config.toml
n_layer = 13
d_model = 128
n_head = 4
n_kv_head = 2
head_dim = 32
d_mlp = 1024
vocab_size = 1564
activation = "relu"
norm = "layernorm"
norm_place = "pre"
norm_eps = 1e-06
positions = "rope"
rope_base = 10000.0
rope_fraction = 1.0
qk_norm = false
attn_scale = 0.177
bias = "all"
tie_embeddings = true
parallel_block = false
init = "normal"
init_std_qkv = 0.0442
init_std_o = 0.00867
init_std_up = 0.0442
init_std_down = 0.00867
init_out_by_depth = true
optimizer = "soap_variant"
lr = 0.00584
beta1 = 0.95
beta2 = 0.98
weight_decay = 0.097
lr_head = 0.0104
warmup_steps = 200
schedule = "wsd"
decay_fraction = 0.49
decay_shape = "linear"
final_lr_fraction = 0.1
batch_tokens = 32768
seq_len = 1024
doc_mask = true
train_tokens = 94180000
steps = 2875
dataset = "wikipedia_en"
Each number is 128 + 24 x the weight over the matrix's rms, rounded and kept within 0 to 255. Layers, rows and columns count from 0.

# layer 2 MLP up, 1024x128, rms 0.188, rows 433-459, columns 0-127
[[146 132  96 126 140 114  99 164 156  99  90 137 145 143 122 109 136 126 152 145 111  80 122 129 156  99 157 151 132 104 150 120 103 103 111 139 147 152 125 127 127  80 126 143 141 139 140 130 136 115 102 138 134 174 121 159 152 114 146 127 194 169 133 116 129  87 150  89 160  89 145  84 117 132 105 123 123 142 124 108  94 135 158 178 141  96 137 131 148 143 149 175 158 120  86 160 143 128 125 136 174 107 118  96 110 124 152 130 108 154 122 142 112 136 141 114 117 170 150 111 179 107 145 111 132  97 103 118]
 [ 91 115 137 100 156 117 123 119 159 130 140  76 108 149 110 148  96 167 140 110 137 130  83 149 187 180 114 110 121 190 139 109 128 104 129 123 155 142 153 137  90 136  64 141 140 148 164 133  83 111 101 123 135  84 145 184 116 179 128  94 159 166 119  93 206 143 168 145 136 140 159 119 106 135 152 162 131 139 125 127 129  89 116 119 102 150  92 155 123 101 117 130 137 151 116 117 151 131  54  81 120 113 111 133 130 119 115  92 145 120 119 137  96 136 146 177  90 144 191 112  99 133 160 166 129 158  97 150]
 [ 92 154 147 100 129 131 112 103 113 123 167 168 153 135  72 157 163 178  99 160 154 134 158 107 149 119 100 140 115 161 161 125 148 154 172 130 147  72 138 119  94 114 119 125 140 170 144 156 149 131  97 134 149 135 133 111 133 106 142 145 132 126 112 121 148 126  60  81 118 141 128 123 179 107  89 113 139 163 183  61 128 118 103  83 131 159 139 125 144 131 128 150 123 145 132 110 151 182 173 115 113 147 145 119 128 165 173 100 162 156 118 175 130 101  69 142 127 114 140 133  93 103 119 119  79 137 129 115]
 [140 139 169 116  93 104 137 164 125 157 158 116 145 135 128 123 132 106 171 141 145 125 120  71 126 141 152  89 107 111 131  89 132 131  94 159  81 149  97 140 143 131 110 101 130 165 123 101 124 141 172 142 121 121 144 147 159  84 195 138 108 124 142 149 111 137 116 137 182 103 156 159 143 148 151 103 122  89 128 112 176 102 106  94 135 130 172  61 132 140 150 105 112 137 116 118 138 154 125 168 151 101 129 154 146 151  98 132 111 154 140 129 110 138 147 107 146 134 133 128 127 133 150 134 134 115  88 120]
 [109 149 103 133 158 162 185 112 114 154 124 168 160 189 127 165 109 127 115 133 112 121 136 126 110 131 139 141 145 132 142 151 155 114 150  80 122 135  94 130 102 126 116 110 156 117 123 146 122 139 149 137 111 143 149 145 132 126 109 152 161 172 108 116 190 123 102 133 129  75 102 147 148 142 121 123 176  96 136 128 113 107 143 147 150 171  86  86 112 149 154 115 107 129 142 169 102 108 152 187 140 104 147 120 131  58 139 150 128 134 130 134 155 112  99 140 106 121 129 148 154 122 139  96 149 114  80 152]
 [136 137 111 104 108 134 140 133 143 130 132 128 157 141 106 132 111  99  93 179 110  82  75 124 132 149 159 124 110 137 114 144 117 136 121 111 133 130 158 161 159  92 138 100 113  97 107  86 174  95 166 100 130 101 133 146 154  96 117 154 115 148 128 109 111 110 128 150 122 119 126 157 130 145 115 143 109  98 134 111 154 132 163 126 157 135 155 129 125  73 106 123 134 131  74 128 139 114 149 112 138 178 117 152 136 158 107 146 144 144 150 115 147 122 152 138 124 152 154 115 132 121 115 139 163 171 146 147]
 [117 101 143 143 123 126 134  85 156 108 125 119 122 155 157  94 174  91 138 111 112  85 130 127 123 155 108 118 124 114 112 144 132 153 136 100 116 133 145 119 105 104 125 147 136 120  54 131 109 109 138 115 137 138  82  96 132 157 101 129 121 174 108 133 113 150 157  96 123 144 140 109 124 137 122 153 143 121 149 170 172 107  89 131 120 118 134 119 154  98 130 127 127 133 124 162 163 118  73 123 114 120 164 143 126 135 157 135 124 116 126 113 150 131 131 123 119 141 126  97 119 125 136 140 151 160 110 133]
 [142 100 111 111 125 133 111 131  83  97 105 143 132 161 128  68 162 148  95 150 104 118 132 146 171 136 134 117 134 138 167 171 104 149 136 183 145  68 134  52  93  98 129 146 152 110 117 168 149 141  99 126 168 150 116 105 102  90  81 160 139 164  79 151 125 107 112 159 126  94 108 141 117 172 104 146 120 142 161 138 147 161 137 141 119 157 140 135 151 117 112 145 131 111 143 134 132 156 118 125 128 166  87 131  82 127 176 139 118 137 130 102 125 128 141 116 115 101 131 138 147 151 137 149 140  42 168 154]
 [162 173 134 106 114  63 110 119 121 136 138 143 127 126 119 128 126 150 162 162 124 161 167 117 157  93 121  78 121 128 173 128 159 127 173 147 147 145 125 147  96  81  78 121 106 141 151 132 111  79  92 135 112 117 137 134 150 105  85 132  98 193 149  74 166 111  88 106 114 124 100 157 106 108 106 146 115 145 125 120 128 141 101 116 144 170 117 118 130 104  96 173  88 137 165 116 124 154 133 108 128 127 118 135 117 124 119 129 134 105 126 144 125 141 169 150  90 148 103 160 111 151 113 163 121 103 167 109]
 [105 114 138 130 122 150 132 128 137 152 189 109 149 129 131  98 163 157  96 154 109 105 119 132 121 160 187 145 153 125 130  79 103 142 130 141 117 116 209 179 171 129 122 179  98 148 112 134 128 151 115  86 170 109 161 179 107 119 113 146  94 180 121  96 136 126  37 142 118 130 124  54 174 127 127 124 110 149 141 126 114 111  93 121 129 150 117 206 163 129 111 173 124 114 124 172 157 146 154  80 115 148 162 105 138 192 143 134 131 166 154 145  67 124 116  99 106  70 124 137 119  91 146 123  92 198 126  92]
 [110 124  78  91 138 106 119 137 131 156 140 119 154 101 122 154 117  92 134 123 129  75 123 124 115  89 137 150  94 133 137 112 137 156 165 129 106 160 129 122  77 102 135 132 136 167 167 160 135 132 129 105 135 139 136 124 114 120 135 111 106  98 122 143 127 111 108 110 143  94 158 112 117 155 118 105 159  85 129 143 140 151 114 151 109 118 153 123 119 148 123 111 108 153 101  94 177 123 147 132 133 120 170 130 141 135 147 112  92 163 128 116 107 144 101 112 183 115 101 122 128 105 172 150 159 114 131 107]
 [ 93 116 102 137  95 128 130 130 127 152 112 131 110  98 116 123 136 156 130 123 160 144 133 148 134  97 118  96 127 116 140 142 135 137 140 117 134  66 122 133 171 158 133 122 121  97 174 153 104  67 110 142 160 130 131  88 112  85 157 133 141 109 115 141 120  91 178 142 106 119 115 106 120 159 154 144 120 109 125 136  94 111 154 122 121 169 104  95 138 122  98 120 187 146 122 114 191 114 112 123 133 122 126 120 132 124 114 138 130 142 115 125 140 139 122 128 141 120  92 153 119 123 115 128 113 103 125 140]
 [133 146 174 153 119 168 103 168 166 117 127 113 139 175  95 117 112 145 134 130 146 121 138  62 101 100 142  99 136 144 121 112 128 103 101 167 151  61 128 153 142 132 140 131 122 125 112 161 131 143 149 103 136 139 151  65 120 147 140 139 135 155 110 104  76 136 132 124 131 141 167 130 147  95 144 111 122 133 150 142 183 138 136 120 107 155 103  95 122 136 120 130 162 176 149 139 139 120  84 143  86 109 138 126 141 119 110 126 104 148 135 168 152 120 136 113 113 115 106 163 103 140 148 163 128 131  89 132]
 [169 116 161 154 140 148 115 153 166 127 132 115 129 119 152 150 163 118 173 100 123 125 110 109 106 156 119 112  93 114 134 127 134 162 100 135 153 116 151 127 129  86 139 113 134 136 155 138 110 103  86 145 116  75 134 148 107 127 153 143 135 123 109 129 106  94 131 147 132  83 169 154 109 120 121  90 124 154 146 147 123 117 115 142 107 105 175 144 104 128 107 114 135 123 111 164 117 125 143 116 122 145 142 110 122  77 121 106 135 100 140 160 126 148 139 167 142 138 111 162 122 164  82 123  80 106 143  83]
 [ 95  86 121 158 133 146 124 147 138  61 136 110 108 138 137 145 110 117 129 146 137  94 103 155 112 106 116 121 147 120 122 134 164 132 128 119 120 122 164 124 118 152 114 152  86 119 142 113 138 104 152 113 123 139 152 171 124 167 168 101 120 119  85 149 156 166 128  72  75 106 114 147 133 168 146 140 106 144 140 152 148 132 114 129 149 120 129 112 180 136  90  84 144 130 119 160  96 165 152 112 149 109 127 157 149  87 117 136 134 146 168 127 158 125 152 159 141 142 139 121 149  92  96 154 163 106 125  82]
 [105 109 177 142 151  82 176 128 130 141 110 128 103 100 100 159 130 186 155 152  74 137 170 149 133 144 149 105 116 138 124  85 156 126 112 146 147 134 132 108  92 115 149 148 135 123 140 109 100 143 138 103 178 106 163 128 122 137  95 113 141 109 169 119  48 180 133 109 126 100  67 146 118 136 129 114 161 158 125 135 149 106 140 162 156 118 143 123 145 132 129  89 152  95  73 179 101 118 158 115 135 121  85 129 129 174  96 113 105  91 129 107 116 111 122 105 102  82 157 152 178 150 121 153  97 130  90 131]
 [162 127 140 114 137 180 126 108 134 124 109 150 121 107  88 145 163 164 101 110 154 141 170 141 141 121 110 102 139  97 163  94 129 129 108 138 155 138 117 121 107 114 132 126 155 108  97 109 147 115 107 144 136 146  96 121 124 123  97 121 126  90 152 133 119 151  94 120 151 146 148 139 135 147 115 143 146 148 168 106 156 128 136 108 121 172 155 125 168 112 136 118  82 158 147 114 144 117 135 117  96 105 132 149  97 133 127 168 142  85 123 143 145  82 154 150 104 149  81 126 107 146  66 132 164 126 110 115]
 [160 148 147 129 144 135 159 115 129 147 163 141 154 130  81 128 154 145 128 142 122 113 167 170 171 136 112  91 125  82 102 129 107 141 133 149 119 149 137 165 126 131 112 110 132 122 110 136 125 131 147 107 140 116 158 158 162 126 136 115 110 134 142 136  97 155 146 120 153 130 126 133 113  79 107 103 143 139 122 110 139 119  91 112 147 143  93 124 132 117  95 165 136 136 125 160 118 130 117 117  92 163 116 112 149 141 101 124 146 154 140 119 158 109 110 162 136 106 136 168 110 131 107 119 131 126 139  97]
 [ 94 106 152 148 109 147 133 150 172 113 107 163 118  82 137 100 128 106  91 154 145 115 174 126 201 139 162 132 138 137 147 151 174 200  97 113 141 126 137 119 129 130 168 156 178 118 137  93 103 143 103 112 120 100 152 140 121 130 119 150 143 121 102 107 150 128 133  97 139 126 185 140 117 121 133 167 141 102 123 142 130 120 195 139 123 121 123  64 123  88 123 143 119 131 125  92 140 122 151 148 117 166 105 107 156 132 126 122 119 115 103  89 129 113 139 101 111 107 133  95 122 144  78 128 121 111 113 140]
 [153 131  98 149 139 138 125 116 135 167 184 105 141 130 133 148 152 125 141 130 138 118 116 109 118 178  84 125 136 159 120 102  81  86 153 104 106 149 152 147 146 132 107 129 114 130 138 114 108 123 132 105 148 151 128 119  79 145 184 103 122 147 118 139  65 129 119 124 128 106 188 111 144 118  98 101  89 108 125 123 139 131 187 138  80 130 137 102 164 127 139 149 149 126 103 121  97 115 109 145 122 146 126  98 121 105 137 116 142 127 176 150 150 117 135 102 151 130 105 112 127 123 137 154  90 123 126 161]
 [122 129 121 119 155 171 123 108 127 149 141 169 125 140 109 107 136  97 125  74 145 113 136 170 127  97 121 117 123 177 108 104 130 152 139 120 185  94 127 146 157 101 137 133 145 150 136 119 179 128 128 130 173 131 111 127 123 123 154 126 166 135 115 120 185 170 156 148 155 141 147 104 109 138 128 120 152 141 113 113  81 138 148  83  88 137 132  97 100 134 151 137  69 111 120  80 145 177 136 108 139 156  97 149 106 123 100 163 162 137 127 123 148 132 118 155  90 124 115 156 172 136  94 116 137 162 184 112]
 [ 99 182 128  94 149 153 121  92 137 140 122 109 151 138 125 138 133  72 165 139 125 176 139 184 147 148 117 140  79 182 129 146 145 119 127 141 113 155 128 158 119 170 128 127  97 125 101 156 124  62 108 131 125 132 146 138  69 140 138 118  63 101 119 129 193 143 132 165 129 126 159 125 140 107 121 142 153  90 152 145 132 124 118  73 131 151 131  45 139 140 108 156 106 178 132 128  80  74 150  95 146 111 138 111 132 158 128 159 175 139  93  99 125 142  96 146 133 125 117 116 145  99  87 122 137 112 136 101]
 [147 156 129 101 121  92 108 148 145 124 186 166 132 139 157 124 154  91 167 133 171 159 112 120  98 107 162 110 130  81  86 155 125 141 132 111  78 131 127 105 113 125 151 128 167 140 122  87  94 138 137 119 160 125 123 139  94  71 123 106 133 123 140 135  85 103 110 103  98 130 166 147 143 162 144 138 109 126 123 117 105 138 116 145 127 100 116 176 121 123 168 124 128 138 108 113 125 159 112 145 102 129 124  95 151 173 152 109 146 135 150 143 100 134  92 128 119 133 191 148  62 127 142 122 116  76 117 147]
 [ 88  83 151 191 116 142 115 145 157 143 146 124 125 106 152 131 100 136 152 139 127 148 169 131 122 120 147 125  89 124 141 127 120 119 102 143 120 103 117 156 103  98 150 156 107 149 121 101 134  90 169 112 132 120 113 148 142  89 134  90 113 116  96  85 128 168 140 133 147 114 117 150  98 117  78 142 172 124 129 141 153 113 128  99 137 161 117 138 153 154 101 122 108 100  58 126 129 120 136 121 160 107  99 125 158 177 103 146 185  97 131 130 111 137 113 117 113 140 112 144 113 133 112 130 175 146 126 100]
 [180 134 119 103 120 116 164 126 117 138 143 133 132 129 109 139 163 160 120  96 109  99 157 128 141 143  95 161 105 149 156 109 144 157 106  49 108 134 133 109 129 106 137 114 175 147 132 152 106 111  78 136  97 112 139 138 123 151 141 110 109 189 116 110 108 118 172 106 102 143 165  96  96 118 116 125 135 122 111 126 131 137 135 142 151 155 153 123 125  99 135 120 127 126 107 125  95 129 119 145 145 125 141 124 123 140 127 130 129 166 132 115 130  83 111 147 129 121 183 170  89 135 159 134 147 126  89  97]
 [138 119 149 121 124  70 122 129 120  93 168 107 122 162 152 109 128 136 165 127 131 132 104 129 109 180 120 148 121 153 146 114 128 161 141  89 135 129 114 112 131 193 140 132 156 110 121 118 114 112 121 111 137 126 103 119 126 121  95 170 143 163 135 159 107 127 166 146 134 158 152 113 144 133 141 136 115  87 118 103 136 148 117 120 133  98 149 116 127  77 106 141 116 113 143 137 129 137 126 139 151 131 122 134 100 145  66 170 128 124 122 120 101 122 121 129 106 160 164 142  99  79 150 131 109 110 157 125]
 [103 123 104 129 111 122 145 166 144  97 105 130 133 107 136  98 127 122 135 126 120 147 158 112 164 130 105 118 132 106 133  96 135 132 114 148 148 134 148 129 118 139 155 143 141 110 146 139 157 113 154 152 116 119 194 174 134 134 162 117 138  97 159 145 110  94 104 152 133 128 126 136 140 140 128 124 142 144 144 161 144 147 131  83 163 145  97 142 187 103 102 132 162  99  99 111 104 152 117 140 172  68  72  75 137 107 126  98 136 113 109  73 130 132 118 114 125 127 196 135 101 164 107 165 140 100 148 134]]
# layer 2 MLP down (transposed), 1024x128, rms 0.176, rows 433-459, columns 0-127
[[100  95 116 148 158 117 141 107 173 111 164 118 117 107 170 154 117  94 153 109 144 145 122  99 137  98 123 135 139 112 155 188  87 102 116 154 140 106  81  98 161 152  92 150 147 145 111 149  99 176 120 124 134 149 110 122 170 113 135 117 135 129 122 139 103 132 110 114 120 129 135 114 130 129 103 120 169 167 174 121 154 111 128 114 107 135 111 140 133  99  93 168 110 148 167 148 114 139 137 142 152 135 122 163  81 153 154  81 162 106 148 165 114 107 138 102 186  80 131 117  91 113 126 130 152 186 157 126]
 [143 155 115 169 107 169  80 116 127 170 123 123  58 131 117 130 104 136  88 125  90 151 110 124 166  43 196 154 139 157 155 131 118 152 113  91 124 162 135 145 106 152 178 124 152 130  85 133 155  73 114 150 112 144 106 126 150 132 160 137 131 136 123 123 121  65 145 173 121 135 107 140 145 138 130 147 126 122 138 158 125 154 134 103 128 161 179 130 138 158 176 172 122 117 109 171  84 135 142 150 164 101 120 157 185  97 122 165 158 105 193 113 147 153 110 123 101 152 106 105 152 148 109  80 123  98 119 153]
 [185 165 137 128 123 132 133 122 154 112 111 119  89 166  83 150 135 170 115 108 124  95  98 162 110 209 135 113 165  65 181 147  99 130 141 116 106 156 107 123 141 142 154 172 129 130 152 144 154 126 152 102 134 157 146 110 159 159 127 121  96 121 154 108  64 137 133 113 133  85  88 125 112 152 129 129 139 153 144  98 124 149 127 137 141 118 162 178 127 140 145  91 143 160 159 126 120 104 112 112 105 132  98 144 135 122  47 129 146  99  88  93 118 159 134 113 140 134 137 138 137 123  99 137 113 116 148 127]
 [149 148 149 191 137 151 145 113 103  80 165 107 107 103 134 122 111 174 167  81 112 151 133 127 114 144  87 146 137 146 162 174 179 121 135 119 114 133 136 129 154 133 100 176 102 136 132 119 113 134 112 118  95 141 149 146 155 120  83 129 115 141  81  89 101 102  93 141 124 126 112 154 118 181 153 120 117 148 182 115  97 159 157 116 114 164  80 119 127 171 136 129 113 158 145 126 137  99 157 143 140 106 161 140 136 123 118 139 156 155 137 103 129 158 147 131 145 130 168 105 121  90 150 103  86 123 103 118]
 [131 113 131 109 139 147 121 142 129  95 153 121 118  88 124 136 114 138 159 107 168 132 121 139 133 132 144 124 156 102 161  87 104 151 151 133 131 112 136 121 115 132 130 122 102 141 148 158 137 120 104 131 127 125 110 141 116  99 139 105  85 133 129 123 116 122 106 146 110 137 162 173 123 180 121 148 129 132 101 105 144 114  98 117 120 105 139 137 119  72  91 149 121 126 129 115 111  94  72 102 133 130 168 121 101 148 117 103 107  99 131  97 109 119 151 118 153 139 138 117 135 122  91 118  99 191 190 115]
 [145 153 168 100  67 151 121 110 133 135 109 124 168  82 136 133 127 127 143 144 180 105 130 170 133 160 122  98 137  84 113 101 173  95 146 170 176 132 137 135 155 150 129 111 136 159 148 122  76 144 132 128 125 143 107 152 133 123 172 133 136 133  89 156  93 131  89  79 112 101 127 104 106 133 113 140 187 118 125 141 160 163 133 140 115 130 137 118 156 135  94 120 100 112  89 127 139 126  95 132 130 130  77 128 128 139 169 139 127 133 126 133 111 140 160 117 132 149  96 127  61 128 109 120  89 103 180 139]
 [144 135 140 131  89 139 115 155 149 147 118 118 144 110 137 144 109 146 120 142 131 144 119 118 142  91 155 109 113 130 115 135 115  62 137 138 105 123  75  96 128 141 141 144 144 114 172  71 147 161 158 150 122 127 150 156 134 107  88 157 134 125 114 129 121 169 161 134 122  97 115 125 124 172 152 170 147 118 100  98 113 149 137  96 115 114 115 136 126 153 146 130 151 142 154 110 114 106 133 112 115 131 135 135 113 123 111 128 134 152 165 150  91 136 163 107 115 126 143 132 123 116 140 132 112  99 153 140]
 [112  99 153 172 138  98 138 121  93 161 146 109 184 110 151 184 119 151 137 111 122 182 126 139 137 106 137 139 134 104  96 120 139 108  87  98  86 133 104 119 130 170 130 111 158 115 119  89  79 189 128 171 107 138 165 174 158 109 111 117 134 135  91  74 110 134  98 120 149 131 131 116 124 125 139  92 110 120 127 164  79 147 110 120 149 125 118  90 152 134 113  97 143 168 180 137 127 132 113 140  87 144 130 117 139 116  96 102 113 137 142 100 144 131 137 120 127 148 148 116 159 123 153  84 148  51 133 127]
 [135 146 107 118 101 125 117 119 100 155 133 151 144 130 126 159 134  83  96  87 131 180  58 137 125 212 123 159 176 113 141  85 104 139 113 131 171 160 124 102  74 181 176 123  96 100 128 130 196 118 155 154 145 109 114 115 113 122 140 111 145  96 149 153 137 129 122 134 155 123 126  86 143 140 144 104 138 125 172 124  92 116 143 125 157 150 139 134 130 152 144 108 139 137 107 145 121 127 104 147 137 128 109 150  97 184 128  96 130 129 115 158 132  81 122 112  80 120 129 124 106 160 145 146 133 158 142 149]
 [135 132 161 192 104 117 139 101 157 115 140 122 149  64 130 139  96 110 147 110 144 162 122 121 109 130  69 104 114 189 121 142 134 141 168  97  95 136 108 138 119  95 123 141  97 144 116 136 174 126 179 144 135 112 185 116 159  88 168 167 172  66 140 136 155  75 143  97 100 153 188 180 134  98 117 115 131 144 154 113 166 156 112 106 136 136 129 162 130 150 110 108 154 120 117 185 170 154 187 135 111 123 153 151  98 120 153 108 117 141 133 141 141 110 104 148 193 170 115 128 116 100 142 132 139 157 144 169]
 [114 139 132 115 117 134 145 127 118 128 101 128 129  83 139 124 135 149 134 134 130 185 138 116 159 143 125 149 128 146 110 149 119 108  71 160 141  97 120 126 139 129 147 150 117 103 121 126 131 130 126 108 141 139 142 164 160 111 150 121 126  97 136  98 136 139 120 119 144 167 101  93 130 112 156  90  82 117 141 116 117 120 130 124 161 159 116 145 128 107 129 151 174 143 184 116 127 164 179 141 118  98 129 115 126 105 103 167 173 136 178 117 126 107 112 159 165 162  92 141 107 143  63 130 115 163 110 120]
 [112 110 115 147 150 140 170 101 135 122 112 117 148 112 109 120 101 121 102 103 170 134  91  91  96 107 160 130 125 139  80 138 132  97 109 142 122 139 121 160 100 116  94 152 171 143 158 136 134 147 140 157 125 145  96 142 132 109 108 138 123 144 133 153 161 171 140  93 133 115 126 105 143  99 150 169 125 155 134 151 122 123 151 122 147 123 139 140 111 152 155 110 156  83 108 125 137 108  82  96  85 139  85 139 166 147 143 135 128 158  93  92 122 132 114 158  96 130 149 127 128 151 140 161 120 148 120 112]
 [102 109 132 131 135  94 106 151  97 136 148 142 171 142 158 133 115  93 153 144 114  98 143 188 130 118 146 172 137 105 122 143 209  94  98  97 136 177 140 155 106 150 114 119 155 137 154 136 125  89 170 130 121 131 137 103 135 162 139 175 130 131 136  89 191 145 122 131 132 163 181  86 159 146 122 148 115 150  91 134  95  96 157 123 148 161 126 117  93  56  79 146 132 154 153  97 188 170 153 131 116 156 134 126 127 159 137 161 133 159 114 120 184 117 153 109  85 167 160  96  92  99 118 104 142 139 146 180]
 [138 165 151  92 169 140 137 142 132 153 129 119 151 133 128 116 117  95 134 129 115 143 134 109 141 134 146 122 135  80 122 121 153 127 116  94 134 164 141 127 131 137 159 121  93 140 131 115 149 142 165 108 110  88 111 100 116 119  98 127 119  99 136 137 137 114  87  56 149 118 112 153 125 145 143 140 112  98 159 183 132 128  93 117 123 134 125 134 116 129 162 124 135  87 165 138 155 115 118 163 148 164 125 116 102 136 138 112 106 139 124 142 104 145  82 119 149  70 130  90 101 122 134 119 137 115  92 127]
 [141 134 136 105 152 116 107 102 139 119  86 158 123  81 128  80 111 106 136 116 136 124 120 106  83 146 105 143 113 163 107 129 144 165 164 135 108 133 107 116 107 137 132 159  78 138 102 171 118  80 193 145 107  99  90 109 136 124 112 133 175 137  92 104 106 162 112 121 105 163 151 117 140 123  94 115 172 105 151 151 102 163  84 133 123 114 121 158 135 117 165 115 135 137 143 132 119  87 163 131 144 152 141 144 109 113 117  89 125 116 119  86 109 143 150 120 139 157 125 130 171 143 118 125 142 129 101 158]
 [ 90 112 158 139 132 124 103 130 129  99 101 166 123 115  97 106  99 119  87 136 131 134 139 105 121 124 118 146 147 120 173 157 109 104 129 132 161 121 136 146 134 115 135 150 126 166 162 156 112 174  94 108 127 129 108 143 133 139 134  90 100 155 157 160  94 111 147 146 160 153 175 115 120 130 131 115 103 166 128 128 129 140  95 151 116 114 134  89 101 108 151 101 131 107 157  76 153 138 125 138 147 172 134 138 168 121 155 126 168 146 147  93 118 161 108 140  89 143  96 160  40 142 161 176 139 137 123 106]
 [133 119 100 110 113 155  96  95 169 148 144 141 201 159 177  85 141 131 148  92 143  95 112 113 113 136 118 117 121 144 137 122  86 154  92 108 151 183 146 142 143 153 114 126  97 141 136  97  97  96 141 114 162 131 152 154 119 152 139 126 146 149 105 111 123 123 146  69 124 126 122  82 113 103  74 145 119 112 114 115 146 126 142 129 134 153 102  77 108 105 192 144 109 108  88 179 152 142 135 164 134 112 130 119 106 103 112 172  85 118 135 107 121 120  88 130  86 137 127 133 130 162 105 112 108 107  74  92]
 [130 124 127 135  97 139 119 129 117 168 120 142 106 136 114 165 100 119 113 133 159 117  77 111 145 127 106 115 117 117 113 121 170 113 134 175 141 124 112 105 119 128 130 146  95 131 186 113 129 175 148 157 129 113 121 123 119 150 104 123 154 159 139 139 157 114 113 142  89 135 116 104 122 106 139 123 144 134 182 114  71 162 127 151 156  95 121 157  99 155 164 146 120 151 115  86  97 159 131 144 138 117 144  94 177 113 131  98 107  90 120 114 116 140 102 140 161 107 126 110 149 183 140 104 142  72 139 137]
 [128 114 132 136 112 111 129 141 147 120  97 118 131 126 118 107 116 147 110 125 101 163  74 140  97 145 128 118 133 148 109  84 141 140 115 111 190 131  97 127 109 120 153 133 102 164  88 160 157 122 169 162 152 162 148 116 106 130 135  97  85 122 121 145 169 132  86 111  96 133  90 115 162 144 144  92 112 156 132 115 163 140 100 118 144 131 171 170 137 155 118 143 121 138 134 155 111 148 147  94 131 172 177 133 125 152 125 123 142 148 125 138 170 124 124 141 139 106 122  97 158 115 178 143 166 155 145 124]
 [ 87 129 138 129 182 162 134 126 118 109 180 123 120 139 161 158 155 115 118 107 126 138  97 118 142  86 144 135 140 161 129 123 133 139 162 154 113  89  94 168 103 121 160 141 115 131 127 163  69  89 162 172  97 104 160 114 139 141 118  42 139 134 127 141 140 149 114 126  87 120  92 117 130 126 124  57 131 139 140 133 148 133 123 120 103 121 173  81  94 121 141 101 148 147 114 137  65 130 164 101  96 130  76 151 134 119 150 145 175 110 131 122 119  95 125 109 114 110 160 133 118 161 173 136 149 101 129 184]
 [129 133 101 107 127 135 112 122 123 115 149 163 122 106 137 132 135  95 156 102 110 133  90  87 125 139 169 127 109 118 111 147 113 157 155 171 181 161 118 124 130 108 129 171 164 105 168 172 117 158 153 160 100 110 117 124 149 116 118 168 148 119 159 120  83 168 105 171 123 119 112 161 103 135 134 154  99 130  85 160 137 112 100 106 158 119 122 118 114 102 142 155 125 170 163 117 137  89 129 104 125 103 120 139 139 152  95 119 137  93 140 114 114 183 135 129  88 120 150 153 107 184 159 105 125 117 147 153]
 [140 114 143 132 106 149 119 156 141 128 133 120 101 149 112  92 103 172 137 143  96  83  78 115 128 153 181 153 122 135 103 131 156 112 109 124 116 111 132 182 190 156 171 129 121 156 103 143 118 148 119 172 127 115 150 192 124 114  93 111 118 158 149 167  77 169 118 159 153 141 109  92  94 166 161 128 130 140  80 199 101 140 145 109 124 106  94 108 135 140 149 131 131 124 137 115 156 142  78 157 124 144 110 130 135 152 107 115  73 166 126 128 153 153 116 168 101 137 143 119 152 115 147 144  78 153  68 130]
 [103 157 128 138 137 171 102 140 109 111 123 145 100  96 104 101 118 151 123 111 134 153  93 100 139 129 143 118 123 142 139 111 126  98 166  79 155 114 131  96 146 145 166  76 127  99 137 112 131 133 106 139  81 152 130 109 150 173 150 150  98 119 122 133  88 139 143 103 100 160  96 137 118 107 111 124 120 102  98  95 122 137 130 110 162 158 132 129 125 130 147 111  93 103 123 116 144 118 114  71 105 119 145 132 110 125 155 151 136 123  94  97 142 119 115 148 129 167 119 120 185 144  88 122 121 121 120 115]
 [136 168 103 118 118  86 103 174 144  87 117 162 126 107 133 145 144 138 144 136 121 114  92 129 101 162 121  76 149 106 146 203 110 146 131 102 125 173 111 129 142 166 117 109 139 113 132 129 115 117 116 169 128 101 101 143  66 157  90 129  94 186 117 131  86 162 108 148 114  97 130 134 120 120 152 108 103 162 100 170 140 147 152 140 111 146 116 101 137 152 129 123 120 127 130 115 142 131 113 127 157 165 133 103 101 154 144 107 116 155 157 130 155 142 148 121 154 107 161 145 121 100 105  82 133 105 119 120]
 [136 149  85 110 100 126 120 191 113 121 128  85 116 148 159  83 124 138 126 105 107 119 133  94 141 120 108 141 130  71 120 108 141 140 158 129 192 132  92  98 102 136 152 115 159 140 140 121 135 145 124 134 109 131 128 145 136 107 136 113 158 133 146 172 129  85 128 112 130 135  97 135 161 119 194  70 109 112 157 104  96 105 144 173 154 141  83 150 140 112 109 158 141 162 134 140 109 100 162 102 123  94 120 149 140 135 123 120 162 137 133 131 148 148 121  81 183 140 148 130 142 130 156 126 118  94 141 161]
 [133 147 156 188 166 125 123  95  98 122 152  95 115 138 119 135 115 138 147  98 124 139 119 104 130 150 116 169 145 130 117 122 119 116 107 120 117 181 117 114 146 146 154 130 131 145 137 138 178  86 138 134 136 161 116 132  90 118  83 179 122 149 117 124 116 161 161 143 146 148 139 121 125 130  97 104 145 140 130 124 131 116 169 114 110 104 164 105 118 109 163 118 144 138 118 136 137 116 130 147 180  65 121 152 136 127 151 151 164  76 144 146 113  82 136 110 104 149 115 106 158 109 136 100 139 118 153 143]
 [150 133 104 157 104  91 145 147 111 116 128 152 124 126 138 120 164 118 105 112 109 107 106 139 137 135 128 127 158 138  98 112 105 135 100 123  94 115 158 134 139 145 116 104 110 135 168 121 131 125 133 139 103 126 135  97 118 156 148 127 120 131 132  94 143 164 109 146  99 116 142 109  91  86 141 129 134 120 126 112 155 119 159 115  93 143 119 116  96 111 152 118 111 191 179 146 149 130 210 157 140 145 111 189 105 149 122 121 121 133 130 138  91 138 149  74 148 152 144 132 134 102 140 120 152 125 130 150]]